Weights of a small GPT-style language model, trained from scratch on English Wikipedia.
Size: 13 layers, width 320, MLP 832 SwiGLU, 32M parameters.
Architecture: rotary positions, no biases in attention or MLP.
Training: a variant of SOAP for these matrices, 2907 steps.
Each number is 128 + 24 x the weight over its row's rms, rounded and kept within 0 to 255. Layers, rows and columns count from 0. Numbers have three digits each. The size before them is the row's rms in percent of the matrix's.

# down: layer 3 MLP down (transposed), 832x320, rms 0.118, rows 711-765, columns 80-159
# gate: layer 3 MLP gate, 832x320, rms 0.13, rows 712-765, columns 80-159
# up: layer 3 MLP up, 832x320, rms 0.129, rows 712-765, columns 80-159
down711 102:095103118115106149145126153132110138126132152166123092133154154126150097126092112162142114137106130128125092106128191094153130102134109152123108140123164132113129130136163101142130123103105102200123121175109115179114121097127134155137116134
gate712 095:100130108116142101162156162105097113097157149106144126110146125146164138140131115172157119135174101134180147134117180108177116109148145163100098118115087105131117171099152138129125146117083137109110113148189108137090146131158138115133150167
up712 093:136122138105110143172120158163114135098115118113158102130114124140155151139095132158131104146107147105164133082115176119109136107124160107150158153118140144140116143161078139115167110135094095134093119148147124172120187167144165099140142123
down712 098:073150109132135156161122107122089136149151130089116149154137099164150099110092149141153133169153132097085154123147152127123135171155117118125094153132170133138140134163130095118127091173112150163142106149133132119156136140153089153117154144
gate713 094:123100113070140143143095128162161068111128125156185143096175134119133142103132129135112131146143126118102119135113122095152146073130127118102101140100113191111126131146084117133123120122151155120125132094139097126164116153126101124144118134
up713 090:112145092193119124121138102095122147093136140113127121147104117117139121137122170129171169141104113130185160129151143122114152134123139160110149121142152133173110060148138145112104152125130159125135132087149096122077139124126151142109088124
down713 092:141127126164120144126105143097129092139113133155137158131121108127102137095123132108098132134142130154054124104109109118148169116127157123093105113123160094133105169138077118093103137121084149152104158116128100107115099164090095096149139130
gate714 092:121120144116106136122120153115121129117171115150144153138093108124149124088109133129097124159108136137159160158125126168140136126137112160107101169095163138113146134078108092147077102091149122104137108123148107100128145080148155157101146115
up714 093:119104129142131151134136128148158175136068117105135131097135146140150134133138128108156130108142087119140089097150097069145136141090097083128125110129156133130135172157143182128137144121107145144135133119130128144098101141141111103147105158
down714 099:115145137101126137147133128148163125107141119105124158113142108119113165095090089126076124139126108080146152109111145141127141149134097109127101134155135132130118112096113197094133115149107115135143103113129166128111171153120114170106113131
gate715 099:147142103094114108083105128139155140103068069118124156129138169106089124090110123175185124137121187143128114179135103156125116130118119114115142141154113141157145144106155106099164130132157115105099131176153152167146134101099088114122075120
up715 102:092123148140126145159120139118114137131166140171102126126131105143163132153147129140089138108125115089125136089120107101152108128120110144180117111154183117132155141119102120126129100114109156175092149148086130108124123113170160125160179120
down715 095:157085146109108182158133100105117141120180151134141074110114118129123116162137098086099122111130133116082143132076177140154147124117128113177143109156115131106142142114091113117129122115076103150162137108107139121121095157126141151133115166
gate716 080:109154100135157139126107078139143085148090106137120136131113134107178118122137079130120166152131152143090120127135124110104147165156144155142165110134092097099122099158090094132101126129120111170140105149097081155121130092132090102124121148
up716 087:135101169165120154090133116156122119124175170125140145152098124132110167091125163094138163150131097108158145150109138131132145109073128133135154157158148121086127138113105137131134089162129125088138142127148138125133121160157122150116146136
down716 098:109133096089130144126141113135094149131135131120081134127104129131201149138129155173110102108106123149104118189158113104163140130132134115091140129047130143100154130191171086107117173112149102136125142121092118117110128104082110119103087117
gate717 079:068121129124127096161131146135098148097129119133128122158132085136099122130096113116138162159114152155176075125186103143144107121103146163118108121128138139121142072155127174078083087157149125153138137130109093112117128157148179132108163149
up717 078:107134118089142135133128128123111139100128149142130105145135112116107089130099120126119158121111173171162092144181089153147132132125157166107127130099162118115109104117121119092083128146130141143131129130126096120116136152144138133160152114
down717 090:113130146129146133134147122136077188153141113114139121150129117149139120140120107121146162094107145172129128151147147147163124095097144161151157118101140132128101129070077156088102136141148076150150133132102109142118126175102134125130148153
gate718 096:123157165137135104126166132131146110141089120129095112089185155088083114145129144110119113113102135153125113106111123114088112153135083119120160139116140133108107124114093092131086118106103114152079130143155129139149086167142138143104154136
up718 097:141123120108118154112092115107091134106133116149111144141109126173206150107139119162141165143157152082148090146132121105115138146103153136120115159161149150118131155139115111107157130165143106137175132118108123156135156112110112126124085127
down718 094:149138113115167101151147135102089138119121118134157136102078127136145143083128101108179134124123144138124113128152115107150131149160155157143096157145129102109141130094129125125136117086126127122159120169140123150176146109091100108130104124
gate719 100:113116161143147138134165106123150133114086127155137087116167198112159148088158130130104114149178145116123129178121088109125110100157126117095117129132161117133127076099128107107106104123116100108135097130141147133097115138129140147162134162
up719 107:132103134097135109113098098168176134140106089137125128130155089190089142103132147133165128156147136110114142143139142110145107154158152169139120127143068147095142181150149173112129100139112110119144179166138119140083089113115081165171128134
down719 104:098101095111163193139136134144120132153135152142130133123122133102127100114122142194114141119155129132139121085127156164124128164107126096126129140129092137112126125103133082117123130120124146120129131093096113166154135130115148149105128134
gate720 089:140092108144105106101129191150155113105136144131140121134158103082103107082113121098130097142113165144088139137120178122138169119143150135131154127170159105117119131119093121114143151148133139117143137133164110171183120107101090088114146134
up720 090:133108116138119119145102106123165122146162132092147152115138143120137132153150119124135107118112136146118163156153124144163133074118164148139111167132128133160097098086138145064169149116176125117127109139141135141133141164135149120146105168
down720 090:141131172144181122148119126133113115170124129114168141128152150150143093153116112147072133165094103128147137169141083130143129173119103137162103129113111144147126111109094104118116160103151109142109108143128149104114139103082159116120139111
gate721 098:073142121142117121121146106158129109142135097131162118115144130086154110139126131122122066122137141134150133142117125121106135083122139115142119192116106172124131162138129130138081153127143100112170149131070095116131133160134143136121099122
up721 095:126135097125131137140137126066125157117175155142134160141141125121152114131149135091144161126148127112160151143152124134165098167116134134101124123160141109136131117150104112139146104111130160095176111145169105151140151120101063139127125141
down721 093:132119106130127127124180126108116148081143133146148123144139121126122084117157087094159120138151105146147103106114126128128114176136137134135173151101113147119110087091142165125155121079127151119101107154147100123137138152139086134135162096
gate722 090:157154127103113110120149176181091141136157108145123130093155115085124102116102101118126140127099110133121118090099084102122137123106165187127142119173094093105129149151162115111145161133117156099113113123129121069095127137114125139177178104
up722 088:113119108162122155100115115104130130145086141148168123151087152153140155143131153124115109119131132113103132140149146132128170129130088069137133133093151146104145122117123146144127098107133104177143126125134154138116142094141120122111077135
down722 093:126173092132127095129133174158110121169119142099149108137129123106129091129142103145147171108117085140153122142113117133136133161067114113101145136105153167143161093112124144115147149156114111131153128145133158162107112119128121102090134135
gate723 102:153189145173131145182174143106131143158141099109123161125113126162159093120169112065150088141134146181099135088135137148102178137145165113117140154141139131096119102122115126113139113113155159147148093115105104154150110121146110170120149154
up723 106:170100173145156143145094129158110174096114154145105141161200127124131142156109081110136107119091151153151172072146132111137184109131154147148152171152120133093142122141112122150140110145149138136122087140134118129113105172074132104140128117
down723 108:121157119182121171192074138125137116144131137108126122186167115118161124151151108120150107147118106154106166133112130167167143130112143143100181178118138147153133093132167120088128139106191133108127147100132141162113087103137087140126152112
gate724 100:116138115108089133138122129096106104113144133111132129150210187114099121138166113104116164066115152135117132136134140147118137122148151119128152102099105172114200116107164151131152123144119147118120117092096142100135122162110103142097118154
up724 095:127153133154132124134129106140156148113141084145084150118077110175120150142123127164101160168135116112133138145126117160131122141125133163130150128150177131132074163144135094119081111133148132145115104127109109163149103090152117159170156083
down724 094:112146123173135133134115169176132105165130162120121127117170102079150113109165124132152134123155143142127115080131142115134148162123103123112088167145083101111124118109147104149122131144126175109130146127154113046146136094124152126122112121
gate725 089:106132132150112133128131144131118181096119132118145100122146139170135137103150125153124111141088116126147171088166151161143123115129159087117148111148120115104145142124128160123138063116161126120150158124140139139136158153098144106056134133
up725 089:154076130141144139145135104102110147176136108141125174134114133087120138110130152136108126125122154135133119101167119149135091154164140165151149100093168097134072139175097166139124133122093137134102124147132166153136145173123104123112163118
down725 099:094086108102141111142131105137136083130130136084147135121123136118140096124134096092140082115167161168162146153136129110110117114132133179152076136122134156118085093123138116136118154141109130115159121128095129133132152097162148152164089113
gate726 098:125129097126161134142156158128116151147159086155158144101103156117158115126136141132136123156179092108128135080119154135133108103120080129074107147109155113103108161116112105151149129106134100127156155078131092165144094143126135137139119132
up726 092:149139130149128083116115153126117097120150146115117135162140108103127159133110109143106121089133126131136153184141121111152134095117129141164130149138143112128130097125128152160163115146132186121106133205128142113114172104135120105139145112
down726 100:183127109115130099161147151096114123140153136134134151121092134148157112120139141118156100137206112112130108109138127143121139101098095149098129146161150132115132106104129088143134134119104120155143115129154064120129125087139149118108137144
gate727 094:111148107160094193130144156155158085093103118096128159168105083168159093125110155164090130096135126142126144149103121166118163128121139128148134151150089140127148149178117109144148113126107132141174130118123116132165129101132157121144135132
up727 096:198143139143116119095096134153110146167150125151102161144127106129096177140172110128122130121111113143132104158159177147134144092134100154128110197120116111121160152077142169111128157126149097147107124136097116152141131123109123147158173107
down727 105:149123152136117157091163166142166132131139142095129121152162146132089141142180131142123143075127151127131108120145109167090104141146140150124127113093137136132137143105151130121152163124096122123093130139155111096167112123134092194101168168
gate728 089:139095081184114141185127118131115123099127089125092115131130148137112135103164128091118144093119110133167113094122125160080172142152074103135132161129100158129134144123112106134104102135117123101109154119092099110121127064170171167138121120
up728 091:178122068141113105166105150128117094138129146107122120156139133133133135148137140104143110125119117104139124109145149153138136107114139165124147155133151133126102115116120164171113101132102111078072123130068083127113169092170128191132102093
down728 096:123109180158084126096112133118115124123150117151104152131135127134149138143097126129124148095101109144136121121117098106114108158120183092159139110152109129134158176164112120149113106126129126138084157126105085127122126116159121141129113156
gate729 098:149134092123124145159136127137128100128151164124120098152116130120142161080137165125130156195121096120136096114096122095089163099110131159145129098125139160125085102098115142143116141128106108136113112167116121105095126111134156135153165133
up729 101:124122126146131129154122149120134126134172132168170133072112130166160078118140140091122178113096148142110122131141162130171134145113128087130128116170126172146117156127113154140152184149110153092144151134123079143137171081160141130122156126
down729 102:122137127129144101120127161130117130113133129097134117076153132083112175136122195107157135131133112096113161111119086115093134129155128154140125110120138085167153160146108135130109094138134151134183121118135108151112158111123136155121143160
gate730 092:142133112116076112138147157113152130145130129128154181130109055124121128151097097096135109132106157097106161167131127121163107133173086147149125127120140126102165142103095134183143167154120130152143132136121125148126102100147150112141103124
up730 104:109115145092165101153099132124091135091116137103169118091079128163128136123101156144119140116140139120108095101133117107145120143140171110103120112134115129098114164158136107161115078103119157133088156107135118102150123115090113136129129126
down730 099:143144149120153139147113132096114097103137143106151092096114119176113105115129125097116157127125157141106119129097126155146134130178121152102128120140083148138117183116134127151159094114107159138079132131156110112110092098101149151114130120
gate731 094:193145144158107118145107136113088141154118154169109119144104122176182130132067129102126102120083151130144081113098152100179117152121141128146115097152166116109122084169146115135107112134154122148128144114078119120109104150129115183096122140
up731 093:098112133124129118117131134095128137140168093113120131064097149135109126137133144139141116162112128090106169130148125168140136142138108141135132140122130175160145189115149145143115125104135116141148143129153110166143145126124105128140143085
down731 094:106143127174128147107102111100119126131158116149138167146096154139135126121109156134143116145123122164091170107139099129137105161165147106145145097149112174155152211140116147136097133122175126130113150136142139170106179069105164141119169138
gate732 108:092146095089059181133141099149138118126139120110123121109112149092145110169124130132133120129116133129141154153102096103094101186156079152131105111122099112119138144084174125120130116112107114152134136124112159102137139110076154112088108109
up732 105:107148145170166107114100124160151110108111123142133088116162167120108150108101143125072155114113122152132107111171119122135129133128167109155142143124164141084131123152130115110147102102143123116151126129094055155137117142125145158119154132
down732 100:184135080084131131141138104119132162122128092163115144105101158115150126116158118119133120149153115147100167156148153135066128160154086119140120131124121094104106169122094111125097121128114125096075127121128106098141152137130105097119102123
gate733 096:132094144106094112103112096145146100125117160152103138106125138142099099117095092132120113082119182115132142124152135104103142144131104109092146109119105141156089166176142127141142134146098170115146159160114137134191117142135136149115126181
up733 084:142103157107115099101149119114113117135169125122132114124102103136102069160092167125138101101141164115111153117121099120090110123113156116167135107135105104114128111138160112142110074124108171107127147144127095124162135121113169128059087127
down733 098:139111128119139116120143093102123138146143136114146157154142133158099073126126120139121124106122150086108138138170178098116161116129105105132100121147128115182117183157142118154085129129136149135108157107160121137145121152133119138131115161
gate734 102:121096119130095142142117148092140094141146109097138119119151109114130123123163128087114154098118121146150127102139084095114105171102129131091152153126169093135102129138144156130119128131055095143154109121153097124140107113096143121193123117
up734 102:148127165117125109124166123118140173122109128141118141152101159129139137108126141135174109131124123134123120168135147134128154089122126136116135129120130107080145105097142075079145114116152090127114100138074131132139117136131108159115125150
down734 104:128117129104131087143150112112147184144132163124120146107151149148109130145142151181180143152140132120084118156135127109126141106124116121069082133108060149093124188063150114144151133127176113134121142121086156124108159145119128098106108120
gate735 098:099103105118110160125131127125098129153182102124105149102149109129114157158120138090121135126122104137125100144115132139105130164119161117154125102137161130103123122154142113128138110145131177124114097153155147091134102142117152129128057125
up735 090:120116155113141127185119118131138114126105154164144122141099118133137091128149165151163115111135145126131104154115124135142138114108109153094186114127082124152142132141106113184135129123131156164136115152122146145130180102154085158163156117
down735 099:150092118106126140119098132156144127122133144158132086138085130125106143099145111181155108121125138119134150123108140096096174128132103146111109097142115092149133134146122135112093155140142077112110119098118083160146140101134130158098194088
gate736 101:101080132123136108152113160130187152132119145119110102143136130053145113138094128145159095137118104150141155104112132131128108120123105128097144118096093118131151092084142134169120153144161169101116092159107127160170105163119090165096160154
up736 099:110110153089143125125124139140090145139104121126172143118135201113143138104142118109113118121109141125144120116106171099119121174104128136138134106153093156138093134095105144135137123134107135160139136150126092143105079114143148162103095178
down736 101:110118157090117144142117119133122095144100148103102121083178170184143098112141097133129132106107172107129123154136130153112115144116123090121144101142115107161143142086115126122097114158122103109087142126094110133119096097125138130140161146
gate737 096:168123146109114109097128098126113148161120150108103072103123112167123126105114111108079129119100121157154135161082112121147123146085137142140128126111106110141138104148145118163114066086153132167133120116115185103142117127125077143135135115
up737 097:171147148140112115151136136148123164147134120132147064180138119108162112142103114151131110171128126110122090121146143121079159175135117143119164154143134165082127150148125141163168143158101111119112147102112134110101044130137137167095109119
down737 099:130142123170104103126086107141105119147156148141132139146158130110142098098119094123129124182136103147081123156126118129116163161103149130128107186100139127102105122114123108155154110154125124116170142129128145122099084080097117135140115154
gate738 134:160132068131143134167111150122121128088146087115151130100176131115121139108113136126154082127137145143125114136147157163108161095115150095093121116104082123124145133107132124160130152143127121083143113154145176164142142132129125146116142133
up738 146:140121128123118107132118159142136136091141177107102105114110087138157138130122111100118090076114150126117156142143141097112142143117146137157131067180111171149145119132112153128124144138128150143124119160136097115155123116133108073149111141
down738 124:092159098173094123125150135146142112091125157147090102105128090118159120133125131169107121091086142175146184157157144165126131122124138131129166134147104114149132119121174152168139151134099132129150138150142125118112154098112136088117086124
gate739 109:119122136100110121112132112106146166112116167128136086150101087104121103140146126120081087116107147102165112118127067134088136134132125115148155154087090130122134144123167109142153074156093175115128144138099092108158161117163109113122092112
up739 106:134103139082119125129124118068140148102121120121136101140126067120107118123126110135082089122131135084158095133122085145139149147148115123140125154110109094119143136121132114106135085142126175104128134150072118103169153115166089124126108111
down739 103:131128106133086122128143151131131149137123187148138116131150124121134104135115158136098108117097157140151138138120126108129096135168119095140151125100118127125091107152149090136154136108145154111151137114156107150140156121136110127103118139
gate740 088:132129138154112161081100151097096181092116117134107110150099090121095129150173119100168142101124145128153157113147117112106141098118135124152113138149107127117107131128137115126130131099116135183133116155092106079147145098125107110095144124
up740 089:097113135110118111142156125150132103192122154145150145102152189115164138136101146146081110153172120125133090135085151146154123152131089121094142140140144099132109145122118129112094124145135116109131123140169157130113136153135119142159115141
down740 093:104147148127172138145143115130128113100128129078143148127164138144108142092116118163120102121088150151109095126166144144147136149114123119144159140123099095154182103109113141207131124128133101109148172127122102141131091129139179110146116129
gate741 085:125153161114102147119161133114101113136127176092115138142176133115147150162141097198117155148166150128095141151072096153093181166126117118104144122169134128141119125110158143102112116138146121117087097111127119148108138114082108139176121083
up741 087:113120106121105144096151139142086126122138183079155150168154128142148100150116120131145148133136143141129125131102142130106161161141157122095145127169153121144075130133111137119196129122122140144091116122125104130095149140090119109163139093
down741 094:149142119113109128165042105129141138121115107123082093109161143118142124131122146138144096166109150138122128098157126134127134101134168186126146111094076142122130136140133107092082168178125100140123151125142106073131121130144137133137166165
gate742 099:148108158128108121144155123100135122115112135089105105119128094125116133119088141108137137078108162126162172188135127122108114087115128146126117136120143124145145142142113153139125136088118194138181140143111113138145121106135091129138122102
up742 101:112098091149147137081101138160113120150112079159142159166137172150133129165143124144107138160116084141115055116147126101150134155161124130134141131123125126101094109139137123144108120174145102132090109119152147148135105164159166140147127163
down742 101:135190127158157121134171088172186118156120152130157116112140121115135155143149102132138122205139130135139157106121123158130141158156088131151120151153117139138127131113121126134153133130128112107107084118107116143115143175143161147108130137
gate743 079:129113150150104109150150123120160102137110146129200145171145122141120158103124116132132136131185103158111129139118134128144134109138097113122128126130073139121169149115136180126120099134109143136128132136131118107112110111142102147117108074
up743 074:098122124136167146137084170134106159121124140144146158135141117125149134110117168176134159104103103140101181120146155131129142150171147127131085100092156142134152090147102139168136105108133135116136146120132124156102138136163110119139119118
down743 084:174136134183135149078129154120118115127112113157108158116151160119113131134171129134112095163126120157119163080127132143098125106137133173126148144120117123124148100126135134087155106131146097096105131166127134119078165132093112150098177102
gate744 102:158137132074116132107106089120138123167119121137122133151110113124103100159119169185119110152103149158091100127144099128143086137136122117115125128167152074152136126090143119126126128072135175110159165186133153113141117151100135133121098119
up744 103:132151122125097120109140139126094119163123089152159141116108133124110142141121147174097162099076140130137096118125162155120180107136092130131144115184140150155128158132123135129118119104121156102170137117190103128101123086106184113147176161
down744 099:100125145080146158124131108126150103105110106121074112110081155168098114191170116111158134090127128139133146150102104133126109123153104136114167120123136130153097114127160125118160118144138136158109134133127143126096136102141102155120122167
gate745 103:118101127128091126132122113143145122121115148140141093105106137118068121117089099137125130092103135142113152162104110090177113111124160116137156143145152122112145103133134133102122095122133110133130131172121097108124158111155135124122147135
up745 098:068128123111112089125092133132130137105125127135124150125103105089128116142158110126145152129121126142098110161128170169173151079127138132123124107130151132124114169072135132151113133087118126097155090094093092150210134156107142112139167089
down745 105:103115138128128140121110121117132114121117136135149097129157132102078155124097173124172159078038129111113132106113107094104106096145159112117135142093138153133142098113123118169103132163126128181114125196127168135126153111102130094118149157
gate746 104:128093106137166107120106125139096112159138132111143138148093126145081102132101080149107170132153113157143165111113101169136115105179095099115157149178102081170154163122109107121113183172167139146121112127101128152124143163154123129130126084
up746 105:128082086157167139161134151126080094153165149156128064184105115194070070138127108134129135146125117146140154125157096158110098122138160130131175115161125126153127155135125094122124162123174124152123133103094130139102144149139104116118137073
down746 094:111126134168137097122116142125111125117113150155114118131098144147110112105099112118150142146080084153136128097141135168101146121151093144134148147161123121174114178149129109125142130123192134130061142119110060144124163145134119167103147142
gate747 083:166163125120074140079135106129153150136145186138103127172151117129105112162084153137115112117165151135117157175142176148137095138130114134176087113113092130128143110127134140127144118101139132116137100138119157103123131123099104128127138115
up747 087:172096124158137146117090155127097143063097143120143094135110128145093138160127153146125111182117151192104141128149147130121122106129128137114146131132111152123098130134130111118126109131181133122128132115124135100107117169153152124097137145
down747 089:152127117129177096155112137103157153117092109134154155147165127128150126113078142120104142147151119152114147106122183146114117107148078143133118139160128145090127142127131148087109114099129114124097121101132135144126121150130130107123115079
gate748 092:121113108111132174128127117083112108121125125090133138179133129138145153133125165100097147119161122100110140162107137077134108168166114132103109149097108132126126172136145118155129101104174168119111130148127128102148124126111123107172129061
up748 090:151123120174120142177150165136117128135172145125129124139154114136136136143142098127102165099109140112115118163125127098108118172150099166133145144102153123102169125156132137097159117110133126144137123106131102152099167156111142097162155121
down748 094:124130135165125113154144112140068176118081151101155104095120120101117101149118179156113161157086102138139151143115141091126128105116136110112168097128122102118109133128129061127126136115145141143144150130146118106106137173107127106147118126
gate749 089:115101086120110132149153129124155128162149188070131156103151113141142121120063152109121093126076139140084089141147141112118131160094146127154137170125080148137108132106126138169126142120126132159138193145148157124125125129123156127086135155
up749 093:144125126110105157116150103094149171144077139109134134151114112105138120128123123159100135095094104120109097150118090121126165152171114146149099120129129153133074098086153126124142138107089127185166195149122200153065116136161131138124106157
down749 101:148112106116143158101093097149115153105081136138146145146087116112116097149155125140099131114097097128126119121099084159114183136167084154129125134113144152147100112115141121106174117122125101173146129125136181130074103174149096158153086147
gate750 088:103167126151140139131152119139137128114092109117134147134144111145106115157114137172109156162094098103082097130130138167093170108117107114099080166129127111093118121095173143138098112108125101151100126111134148125074070135101136137022136122
up750 096:100156157120128145137097143150135076138119115118132140117145140123078106151152110124130119173130130137122058163100112132094153138102105125094120120159140082101126143112145154119136124095153101179146129141163129106069084087088121116090116149
down750 095:126112145132152142117100175128123109125130143134105129138129144110177124119088151091152099151127150108153138137147087114136157134112094160102127124179147117128106129148140158120150120174145169169120086141110142119117115103117093087104089138
gate751 097:144117106088115142132169131106161149118145173102074115159118153138124109126138117139123141126149125123119101128141112134105181129121147100164147110136118122103091086119129099189077177141150127102122156119103087111077115112133130161125098074
up751 098:122109113131134130135117133094135094141114120132087105150125130130154127144136102132166094145110145137136092117131114143153130113131154145120137151131106095109102033137137135166102148170132123081115094126150062126117125145132122157198109084
down751 100:099124096088160145150147156130178105166123143118114134171161097159107096106140147165156105122109153074168093129161097138119108129120187125167127088131171119137118125121116146114078152131137120140125108117088128143131126126083106149117110125
gate752 104:162134099099138178137092112097087117146122090131134101131133153123137124104161137127138128159146112161111124119158113155126122103122092094102098090143147128147148131147144131161123144162126088141170117143138164141135123114143138158119140191
up752 109:169179116096105150108132094158130103152106147152128094136132122094122140152152147108088135116145137137183136164148153144142124181140124113155161161151132132125170148101124155117120121131160137149106115074123093157151118108137127139117111121
down752 101:115106168156153106133153114152142135125107144103141156132132115098084134159107122105132183123134153096160130131142098074177124114121100174174145178119130093155106109090114106121126095099114178111103111115122125133144093166137159158158080122
gate753 095:117126096107160134143137129158124130111183142106124133169096131141122080116115133134123113145119154154133145159119071116142129132114136103130128168141163165144124133134160104130154097140104159141128096111112102096070158119163155134181141131
up753 101:136148147121106110109132120146171144140072140133110097101134118130122098155144168111096110127113136081127143141140197149174109172127124134099141108123132125079152113106102158115133137115149113148099114129147169165149113116136086139085153074
down753 104:148136105096137112163161140128121131143158109185125098104102107140115145168150131133138128091135097161092108101161139102131151114106147151119180104131150082087109095153114134131078163097086129100091132132088096140127150159150105108118128168
gate754 088:144152086125094179115109152115115098145124137127122114087163100110140116141134091139116144094104121121131132124142115138153126114125120144158116137152163100104143145151107141153113147108128081116132120093120117117153151115144136147119127125
up754 088:130107147133119129129144108130081149123085117142106124113143102129121140124138111119148174135161123122103067149134104152132131092152129177169114133112172137160122142184140136100096153097083099156127120123122159105099127114096076123126136131
down754 097:141106138135104089116168133141126113127129119127115127117096176133108142094131136098119178117122127111135092147177109133059156148162128124113152102132111127136154111143126140141143109103097192127118119129135097114095172103095138122124144128
gate755 119:119126138153142139131160107128121124108186152109141140095130098142112171185085119093083135158137113189138124108168185167160141128094165146122103108127130160111191165088142171158096133136121133149119125088125169097137124087113150133110135132
up755 121:127123117141150161136162138151120104089137139143132146130174096116105171132094130108138112110153139169113174107111153144185083141091140142152129110113108103088106163107129124159082150127142132163131111111144129125117118110144125082151140129
down755 102:159142154143153112145149141171099094115114137177096132139180133116138118121097105174135121125157156167123119146115172125129070138123181132155143124127129143071165088095121131173119106126150148150127085154146099084151160099098127124129127155
gate756 095:150125117108165139127127118110134131134141169132160121150145172186115160127122103128089119110100166128154119092130122125093154149127114111113117129135113112058141112143123110102079116121133138121161109164131116121130117158099097152146121101
up756 098:128109119095162176079103137118139108121139153136156124149127155151124115137129089164104081110102124162162109116141144126072144148170138159132151145179111102112135119161127108099121151132120135134131114110112121147125119158103105153143125111
down756 102:098148159106127069161163163139161130103131113115078142119087079128136144111148149116121142121171133110098128151068161104138110115101084136138128160131106131128111104095132110134119137134104119142121162127142127137123120091166125114113132120
gate757 098:113150117095131117102134172131119071101146109077124114149108112111131115110112131170126112135158091158135131108114144143128158100109151142151091158106143098132088085103156113090139145140155134122142116127132170107163133114145118129106139135
up757 100:161136165138089130126101092142163144131145123121094110127135148091154136132149120101185151154119128122142104121163126136120160143167085097087086139184078125134188144171111122124155104136130138138127112147150128162131108138128119124114123122
down757 092:149114105150099100131150083122094146169125140122158107161110084140131114110137129101133137149178142120125125142125134136127121111075109129119130130119125210114146130136098169129114108089134119155121148126101129186123113126134126106153107126
gate758 107:135143134102122133139176130116099074135142178130122097189119100182110124138141127122103174131115110112138152116161162118118120108130081109143114128138056134098130139137131124138148100139131122174145116181146171097123138143102122103086132120
up758 108:139111111131132143165105161140178158132113128138135140086132114068164115137109120161151093147122151132138124093082126107127158143119156145102116094131133155112135135131104128116152152104140152111104099155168125127159164146078135149128104089
down758 103:170105157121135143161111167101133120097178113124140097111093068115158115116122181165160163136144149128144110089113129156126133131150155141145119134152119095124118084131093141130171138104165133110142078160147147118129122111142150067137073108
gate759 102:137131119099139100109154100136116101108108108105112147137129120104129124116186132119143111119120155114184162112107166130138194120131125126169115139144105166150135138137126111120136109093108141130138098145142139134125156103147122128148121065
up759 101:112124135112092119097155147089111135167149135144096102134140146109134111124126136121140106140146167122137169173119122139143127112117110113123188084103162140086177101124108118127124085080126151075131114163164115141162129160110165125124163153
down759 106:136108114075085133092134068175119120145164162133114164149162133141108122067175157141151117130155215106141112149083154140151146146104128129123131095114117138133182129164104123122107100111150130111113125138149143117139127180159118126127120141
gate760 099:100126154117139135149160119100142183135116121115120057106137113108135103152083133122128153123128122107073111145141052112067163129132126086146131140153146124113118127123105116136142152120123153128131114110089095140138129129129111138122167160
up760 101:105145145107122126099163146128119134126144117098079113125113140127132136106097136139159148101138189127096147084142127128105138093111092149112149170152115127153148118107107138133144084095089139145142141091090109165148135146103156124142146177
down760 100:120135168088148143107149105093080151106119108167112099092122146129121136138127132155118136117112179090087169107133113091108194093110142133128111073180143151157111121130108153127129116091144135123167141136129146138164154159114076107151176166
gate761 106:132140111153116147121115097110127090131093135110139118110129128122130110119089107143063124159131170148113155137142140120129138104145164133125090122145096140125117099162139142112120149103147121085111119171136118129133121147112137132106147114
up761 101:164141128148109136132101110120120123090128132135142136150090119122144107115118104119099081161108104134138086144151146117106128108156060136105105119129145116127102126185153136110137127103129111126135108195136119099116084115118133115129106097
down761 100:131168102131112140143133135100150142120121121137124142178111145138110106126095139147130136136150120130117074109135137116114097087095084137128141165143126139088114143159149145131107126117132114130150089204141111120137070127121119120154113144
gate762 089:120145138099117146164128136111127149124144152168107162137119145149135163154141133163120107112111153128128131108099144094126130185133084148134106114114163105125134115107136148164087126084122135122161124116109112127116128157097137129128109154
up762 089:103112076101131121099137133122121159137133107108114133147154104184171148141127101136147090115109155161106120103127188105142119101156098115144117120110135139123095127106167123139114153133090138121165175152122105140132122135141136087128153103
down762 100:114166112113150146169118118149138128137113151109110160131153141085142172140144102116134115130166153096139156083083122145133128132157117162146109112144137154166141124116157117123144106106137105105132116094097156084137101097095092142104179145
gate763 084:171097146104115101148131150142152154112118137128111121160132111099131115115083118105145126152081121116134148121114098111159137118113129116136085149154155177126120129139109155117131119147147086098131144137137115136105141127112133130116106136
up763 080:120151101169139170129138130094141159167129115113160112132168160142132133159139094084161119132193135121134133100137108110134138103139148115126136153145139101175128126106109098119156146103116140156148109084134135142137124107145093100145114139
down763 086:157161107123121152127152108112094161150150138110129127118096137125119097145122110130152119143130128099128104139124118117145130152138139091130143121064093100177147115120137158109149130123115121149136088101126138127122112101130098120147128113
gate764 108:119112124069128109144157120119143084115156141098179096118106131052115154145121137121136142150129106122110099111094149135070180142131117160078156121147114149152111055147124087175186139098107081134129121125119075156131135200117131121134098133
up764 108:123144151135101143125135101126115138125100121124100159115169131142100108129092124130161121111152125114140188093117104098162116134095152124162121087129088087115113168110144171125066134145155157136133091149136164136134087128127128118117135123
down764 111:086118091154070112161113130121119147113074107147116188139161126166147108107138105098101111072159119108102165146167133144119139127120136135119102127183146157113133168104125162163098133098160195102176143134109129160139117136094100072133148097
gate765 103:107141101137120134102124139137144128151102126113154116089141109141144166108124152110121075084150126168141138107142131092084155129117145107073095105145110128134115112086119183126122117186154100103111100141142155129147090099147143122111102125
up765 113:107119173130140120065122162148130150156087072129145129134154115136113200139127091116113084127105128137135121140146133179130150101113134091163104181129149182126145112076133149141128128169166096113122120141127149147139082119076145141084122149
down765 107:103100163145117081124154115124157135160127192140165109122141155144100120109117147126141105087167166143117083119093117159152099131162120094109116160159141131128158154142104092126150152137124140132164095157108137106141121127150156090140096110